{"n_layer": 12, "d_model": 640, "n_head": 8, "n_kv_head": 8, "head_dim": 64, "d_mlp": 2560, "vocab_size": 32768, "activation": "swiglu", "norm": "rmsnorm", "norm_place": "pre", "norm_eps": 1e-06, "positions": "rope", "rope_base": 10000.0, "rope_fraction": 0.25, "qk_norm": false, "attn_scale": 0.125, "bias": "none", "tie_embeddings": false, "parallel_block": false, "extras": ["capped logits"], "init": "normal", "init_std_qkv": 0.0343, "init_std_o": 0.0, "init_std_up": 0.0343, "init_std_down": 0.0, "optimizer": "soap_variant", "lr": 0.00138, "lr_mult_qkv": 0.7, "beta1": 0.95, "beta2": 0.98, "lr_head": 0.00833, "grad_clip": 0.5, "warmup_steps": 200, "schedule": "wsd", "decay_fraction": 1.0, "decay_shape": "linear", "final_lr_fraction": 0.0, "batch_tokens": 262144, "seq_len": 768, "doc_mask": true, "train_tokens": 765500000, "steps": 2921, "dataset": "wikipedia_en"}
Each number is 200 + 20 x the weight over its row's rms, rounded and kept within 0 to 999. Layers, rows and columns count from 0. The size before them is the row's rms in percent of the matrix's.

# layer 2 MLP gate, 2560x640, rms 0.0428, rows 498-504, columns 160-319
102,222,202,213,203,197,203,203,195,223,208,234,184,198,241,210,193,203,205,228,156,194,219,206,217,216,210,172,176,171,219,214,207,193,211,202,210,178,201,182,187,205,215,219,214,214,164,208,189,187,190,226,197,196,195,202,177,178,184,198,187,220,216,228,218,195,213,197,211,237,209,173,172,174,213,182,200,205,227,230,168,181,190,181,196,215,203,179,186,197,194,181,220,194,212,214,188,188,175,190,188,197,194,221,202,199,178,165,187,193,208,204,174,179,204,191,188,186,220,210,199,201,216,195,183,171,169,187,162,200,197,228,245,185,219,229,250,225,179,177,199,218,173,211,185,220,198,196,191,232,206,180,236,205,189,198,232,195,197,173,210
096,197,209,230,212,235,197,194,245,182,179,210,207,193,218,178,219,179,172,199,204,203,196,177,212,169,151,201,192,200,199,191,178,177,218,196,199,186,209,182,154,200,171,240,195,191,183,202,173,213,181,207,190,163,211,200,249,210,194,212,193,207,173,213,172,197,199,201,227,217,195,195,213,223,194,188,223,210,212,206,207,191,189,179,177,201,201,162,185,231,204,203,190,160,204,216,223,210,215,206,190,208,159,219,252,181,177,180,192,185,221,214,245,190,184,218,206,223,220,153,251,200,191,234,223,225,207,208,178,219,184,188,201,201,186,213,182,201,204,170,199,240,183,188,212,183,180,198,201,192,176,191,199,153,196,206,206,213,181,196,214
102,209,185,174,223,186,196,205,229,214,221,196,181,199,203,197,177,232,167,204,231,223,150,182,197,211,202,180,187,204,197,216,191,214,203,227,215,193,179,185,213,226,213,151,202,206,143,186,220,202,214,176,185,237,180,216,173,178,225,192,196,223,176,193,210,235,204,204,181,238,223,204,186,173,212,200,201,212,183,215,208,219,224,229,227,209,157,215,200,225,168,155,208,224,184,177,182,212,177,181,177,203,193,199,192,218,202,155,209,189,191,190,175,199,218,231,199,174,193,202,180,195,201,218,165,193,211,209,214,180,224,221,229,174,174,247,209,196,204,233,179,232,211,199,148,231,185,180,182,186,173,227,220,202,190,221,167,192,225,182,217
094,224,203,221,202,197,222,172,201,226,187,203,226,180,187,204,218,218,193,173,201,212,193,181,199,199,227,181,210,194,149,148,202,230,191,207,194,209,194,221,209,187,202,183,204,210,196,215,220,193,230,217,187,224,214,211,194,182,238,193,199,187,176,203,189,201,200,183,208,217,207,216,196,179,174,189,181,204,174,211,183,189,231,194,227,236,225,199,178,199,224,200,199,202,179,200,208,248,212,205,196,210,219,195,199,217,221,183,216,150,196,236,192,244,238,204,189,205,188,170,183,201,183,158,186,227,211,205,179,219,208,213,218,195,170,211,199,214,254,187,207,252,239,206,231,193,181,195,198,171,219,182,203,166,184,184,177,206,187,225,184
102,183,228,184,180,168,173,210,219,213,192,211,175,209,208,190,201,171,205,233,199,206,175,190,203,185,201,182,182,192,208,218,244,187,206,176,219,197,177,222,191,198,211,195,216,183,177,200,186,189,178,206,192,157,189,189,211,203,202,185,235,168,207,214,189,204,214,202,180,165,192,219,189,217,199,179,165,184,149,170,236,203,188,198,200,228,180,191,202,203,208,202,201,191,207,211,173,161,226,184,210,158,214,178,210,216,213,188,214,187,192,206,187,252,178,233,221,201,183,187,175,206,196,162,183,219,193,182,191,207,192,170,208,195,219,216,157,179,210,195,198,215,206,187,149,230,189,186,208,185,172,199,192,170,196,169,190,184,194,203,198
093,179,204,183,184,204,206,195,213,212,173,205,205,215,216,187,207,161,173,192,220,223,197,176,179,195,217,233,270,205,178,217,215,202,171,196,198,205,184,196,208,193,200,212,202,179,227,185,184,200,219,177,202,256,200,222,196,235,235,197,217,188,191,198,187,203,190,147,226,220,168,180,182,209,209,195,219,201,218,228,194,211,190,171,197,221,214,216,196,206,222,188,210,208,204,203,178,197,215,225,190,178,229,203,155,180,197,207,217,195,167,193,173,203,178,216,189,190,215,215,195,212,195,223,185,202,171,206,220,175,203,214,198,192,202,222,164,199,198,221,193,166,147,214,180,210,176,229,211,182,172,201,188,173,226,202,195,208,225,208,199
103,251,193,216,212,219,212,227,224,208,223,154,176,210,185,175,181,213,222,187,189,201,183,198,228,245,212,169,226,196,181,175,205,193,193,225,194,223,197,207,188,181,233,216,183,208,222,201,198,192,224,185,223,220,206,219,184,207,177,183,188,197,208,187,184,185,194,186,198,164,219,203,181,184,220,213,179,193,215,203,170,246,202,198,192,212,216,196,187,182,196,179,204,202,213,231,174,217,189,196,214,193,238,194,178,177,202,219,196,228,188,202,229,212,171,145,210,221,203,203,202,195,208,203,205,170,198,213,209,146,215,181,216,235,177,199,223,215,206,208,190,211,196,219,199,194,173,237,222,203,199,249,207,214,197,228,219,229,157,183,157
# layer 2 MLP up, 2560x640, rms 0.0426, rows 498-504, columns 160-319
110,192,197,217,227,199,214,209,207,187,229,254,150,175,209,234,181,214,179,225,210,194,210,186,234,218,196,193,170,151,223,217,186,207,218,199,193,195,181,193,189,162,234,227,213,210,175,200,183,209,207,204,176,210,195,207,154,167,180,207,175,189,181,194,213,234,226,187,192,218,216,198,196,177,227,215,212,184,210,174,201,173,192,195,213,175,207,183,202,211,205,183,202,169,227,229,198,174,203,221,193,229,184,189,238,219,227,215,206,211,234,235,196,176,184,187,182,196,199,212,189,217,215,208,209,159,182,189,189,194,208,231,196,252,186,198,223,208,188,154,153,211,193,222,188,198,201,231,189,178,209,190,193,217,201,206,248,177,194,205,201
101,199,174,212,193,238,226,184,195,194,224,187,200,215,193,171,190,206,205,240,223,233,203,207,211,202,193,202,208,178,216,216,226,212,218,185,201,175,203,182,205,216,236,196,188,177,217,213,183,171,199,188,195,212,206,180,207,219,196,194,239,197,208,173,183,189,197,204,183,172,212,209,209,198,215,184,183,209,187,181,238,212,206,236,191,206,212,233,238,196,193,217,196,274,172,194,194,194,214,247,211,217,207,191,186,188,203,209,206,179,186,234,174,238,205,208,191,200,160,206,220,180,224,202,167,184,210,213,195,155,200,184,224,227,195,156,191,184,197,220,214,171,210,193,237,177,179,208,171,218,220,208,211,260,219,172,165,195,214,181,201
102,184,189,190,225,224,245,181,209,198,192,191,211,212,223,202,174,194,192,190,196,190,202,179,193,248,220,196,219,221,251,174,224,218,167,191,178,197,203,209,159,183,203,252,222,187,163,213,211,189,168,199,186,215,164,201,183,211,209,214,183,220,158,238,213,210,214,183,198,213,235,221,182,188,203,206,180,169,148,212,228,255,210,233,188,195,198,173,210,186,208,185,182,182,187,195,244,216,187,217,256,206,168,204,210,189,215,174,189,182,211,174,220,177,190,210,156,217,193,181,190,201,195,210,193,231,205,212,199,206,187,201,217,245,159,222,196,193,178,213,187,208,156,189,238,205,200,220,208,204,203,207,185,239,214,177,212,210,198,200,203
095,225,216,216,228,216,225,211,192,199,186,190,207,221,196,209,192,202,200,165,210,185,194,226,186,151,201,184,185,195,162,167,221,193,188,180,232,240,194,192,198,186,161,202,211,198,200,171,189,212,210,177,208,175,207,186,191,243,223,217,200,202,193,211,175,171,218,193,202,226,206,219,177,219,211,205,214,206,188,211,161,242,203,170,226,219,233,205,186,217,201,184,203,182,226,206,192,210,152,180,215,183,195,234,188,193,210,198,219,187,203,211,199,226,208,229,199,156,199,198,174,221,205,182,200,214,238,204,163,201,180,223,181,210,183,207,196,213,197,207,194,197,198,194,239,170,208,167,206,192,204,210,199,184,180,223,213,227,209,180,214
101,201,212,197,220,250,209,182,211,227,198,195,182,185,185,209,214,213,167,201,215,222,192,197,199,191,214,244,203,185,230,193,204,178,170,224,230,210,217,170,223,209,196,200,217,246,232,204,189,194,185,188,211,169,239,198,205,155,203,214,220,232,184,195,192,206,177,200,209,234,184,165,212,217,190,176,226,212,208,228,184,210,193,206,224,172,207,203,158,183,201,195,182,201,149,184,191,213,236,231,189,225,221,223,189,166,186,219,202,164,218,207,222,206,193,181,196,178,194,221,214,217,175,187,174,233,166,211,210,203,191,244,218,220,207,232,193,191,182,169,183,166,183,232,233,206,234,215,233,206,210,169,222,218,170,190,206,207,186,224,206
098,247,208,156,204,195,209,200,169,216,211,199,228,197,191,186,204,197,205,188,183,213,215,206,177,201,178,178,178,222,255,224,199,211,190,193,205,202,210,204,160,190,218,202,200,180,213,198,179,211,207,216,200,198,214,174,241,150,190,175,200,210,221,160,207,192,201,170,164,206,207,209,188,193,187,199,185,207,225,189,220,212,237,188,223,167,193,218,228,211,187,214,213,178,214,188,226,179,201,173,157,220,196,201,200,215,175,214,179,211,189,155,226,192,212,211,185,202,222,189,187,234,206,195,205,205,184,225,172,155,217,176,203,219,182,202,193,204,220,179,197,228,187,165,193,202,197,208,203,226,194,155,223,195,210,206,195,156,198,198,190
100,203,239,233,219,219,191,203,175,173,219,172,202,232,167,204,199,189,197,163,234,204,182,189,199,203,203,196,195,204,224,181,182,208,228,235,218,195,192,206,179,204,201,200,192,171,194,201,188,209,210,194,201,238,206,187,202,184,191,191,190,196,201,225,210,164,180,213,199,179,205,190,203,226,192,190,176,208,198,208,204,201,171,211,203,188,192,219,232,203,199,210,222,218,214,182,200,212,192,214,198,179,212,217,229,210,195,194,197,206,181,194,195,172,198,172,218,197,211,198,205,161,193,204,185,209,188,198,170,190,153,202,176,195,199,223,220,254,175,198,196,202,185,264,212,185,186,197,191,202,223,191,225,214,208,197,196,225,213,186,196
# layer 2 MLP down (transposed), 2560x640, rms 0.0306, rows 498-503, columns 160-319
103,202,196,222,227,167,210,190,185,179,184,219,192,191,202,166,205,206,215,161,192,206,219,183,224,179,215,205,188,219,185,224,194,221,167,209,192,204,204,152,206,217,204,169,186,178,220,220,208,151,211,180,209,225,207,166,187,214,184,222,172,219,211,190,187,197,220,199,224,193,213,240,205,196,220,211,186,187,151,167,175,219,217,227,232,169,211,192,170,194,202,177,233,230,210,238,201,234,213,206,188,190,210,163,171,187,192,175,208,210,214,196,196,202,212,197,182,193,191,195,221,163,199,167,214,210,217,194,193,225,206,210,196,168,182,193,194,200,205,203,202,209,224,195,183,236,195,227,195,181,193,172,208,223,213,177,191,207,243,184,212
093,218,192,208,204,185,175,199,245,207,211,186,238,204,240,203,181,169,202,181,177,211,206,192,221,211,172,199,203,205,178,195,176,220,165,228,173,212,166,209,192,245,191,225,214,226,178,217,204,215,185,168,182,196,175,218,190,199,227,198,176,205,182,232,206,179,228,187,207,200,231,212,197,204,197,183,225,194,214,195,167,177,200,195,208,197,198,178,168,204,214,195,184,193,173,180,218,194,198,227,202,201,174,174,204,192,194,206,148,189,186,181,221,163,212,195,235,202,213,192,199,178,223,179,248,195,182,196,192,200,230,192,147,193,214,155,207,200,191,210,216,222,176,188,190,226,207,208,185,223,193,152,196,201,201,189,205,181,143,176,192
100,176,216,211,176,211,195,185,179,219,190,191,200,203,233,190,202,245,205,203,209,246,207,197,197,180,192,206,205,220,202,207,199,183,177,176,225,217,169,199,190,222,190,216,221,157,183,217,202,218,158,215,213,240,230,217,208,225,166,258,243,194,237,207,168,213,183,200,180,192,197,200,182,212,171,169,201,157,186,146,205,236,182,186,187,211,158,190,203,210,199,245,184,200,204,200,190,247,201,185,190,231,180,215,196,177,206,225,165,187,256,216,217,194,190,202,165,200,176,205,226,199,180,209,181,204,212,199,199,201,209,192,197,170,202,213,172,212,231,210,154,221,190,178,145,213,155,212,211,200,159,207,205,219,156,214,203,186,215,184,178
098,180,210,158,178,170,223,182,220,207,228,208,208,207,210,194,215,184,200,185,194,194,207,200,218,196,195,213,150,158,227,201,224,196,210,183,199,198,222,169,203,165,209,208,237,209,228,181,174,209,178,223,230,195,215,217,193,174,217,181,183,222,196,174,208,201,211,177,186,197,194,189,187,197,216,221,194,198,252,186,223,188,223,221,211,178,187,189,199,180,190,200,187,176,177,178,201,219,233,167,214,173,224,208,199,199,203,227,203,208,212,186,207,152,220,188,210,202,226,216,234,220,203,192,185,191,191,175,215,174,207,235,185,205,180,179,184,196,224,185,207,188,205,201,168,179,218,236,214,175,202,205,220,189,195,196,198,185,183,210,183
097,192,233,173,206,233,200,167,221,213,178,215,189,184,200,227,198,198,178,208,183,223,205,202,210,186,167,183,228,194,146,156,179,210,247,170,221,185,175,200,226,187,232,196,172,214,218,191,191,172,213,214,234,202,220,207,202,208,220,207,204,202,185,174,219,218,212,193,227,198,216,188,264,218,232,178,236,215,189,221,176,240,186,240,215,188,215,188,186,218,218,188,227,223,161,194,172,193,207,186,207,225,195,200,155,182,219,196,210,186,188,220,241,217,207,172,201,176,222,153,208,169,188,232,202,193,135,191,212,155,158,197,219,207,190,165,191,224,179,189,188,175,154,189,220,192,198,211,205,164,167,204,223,183,170,188,228,190,199,207,208
100,195,171,211,180,231,164,191,202,194,236,182,172,184,191,184,178,161,187,204,249,207,218,210,182,242,225,190,211,182,185,197,198,221,205,213,203,189,190,203,212,220,206,216,205,167,196,207,180,223,169,196,180,148,199,223,178,186,179,222,213,194,203,213,220,233,200,241,215,215,203,203,189,226,186,211,228,207,182,183,217,186,181,228,197,178,171,173,185,164,219,191,219,182,200,236,179,189,226,231,196,142,198,199,188,209,193,211,191,224,236,214,206,209,174,177,188,206,192,199,180,198,190,207,206,192,179,202,228,221,194,234,193,218,192,189,208,190,190,231,182,193,194,191,180,171,222,214,182,222,194,204,212,187,184,197,209,211,214,220,228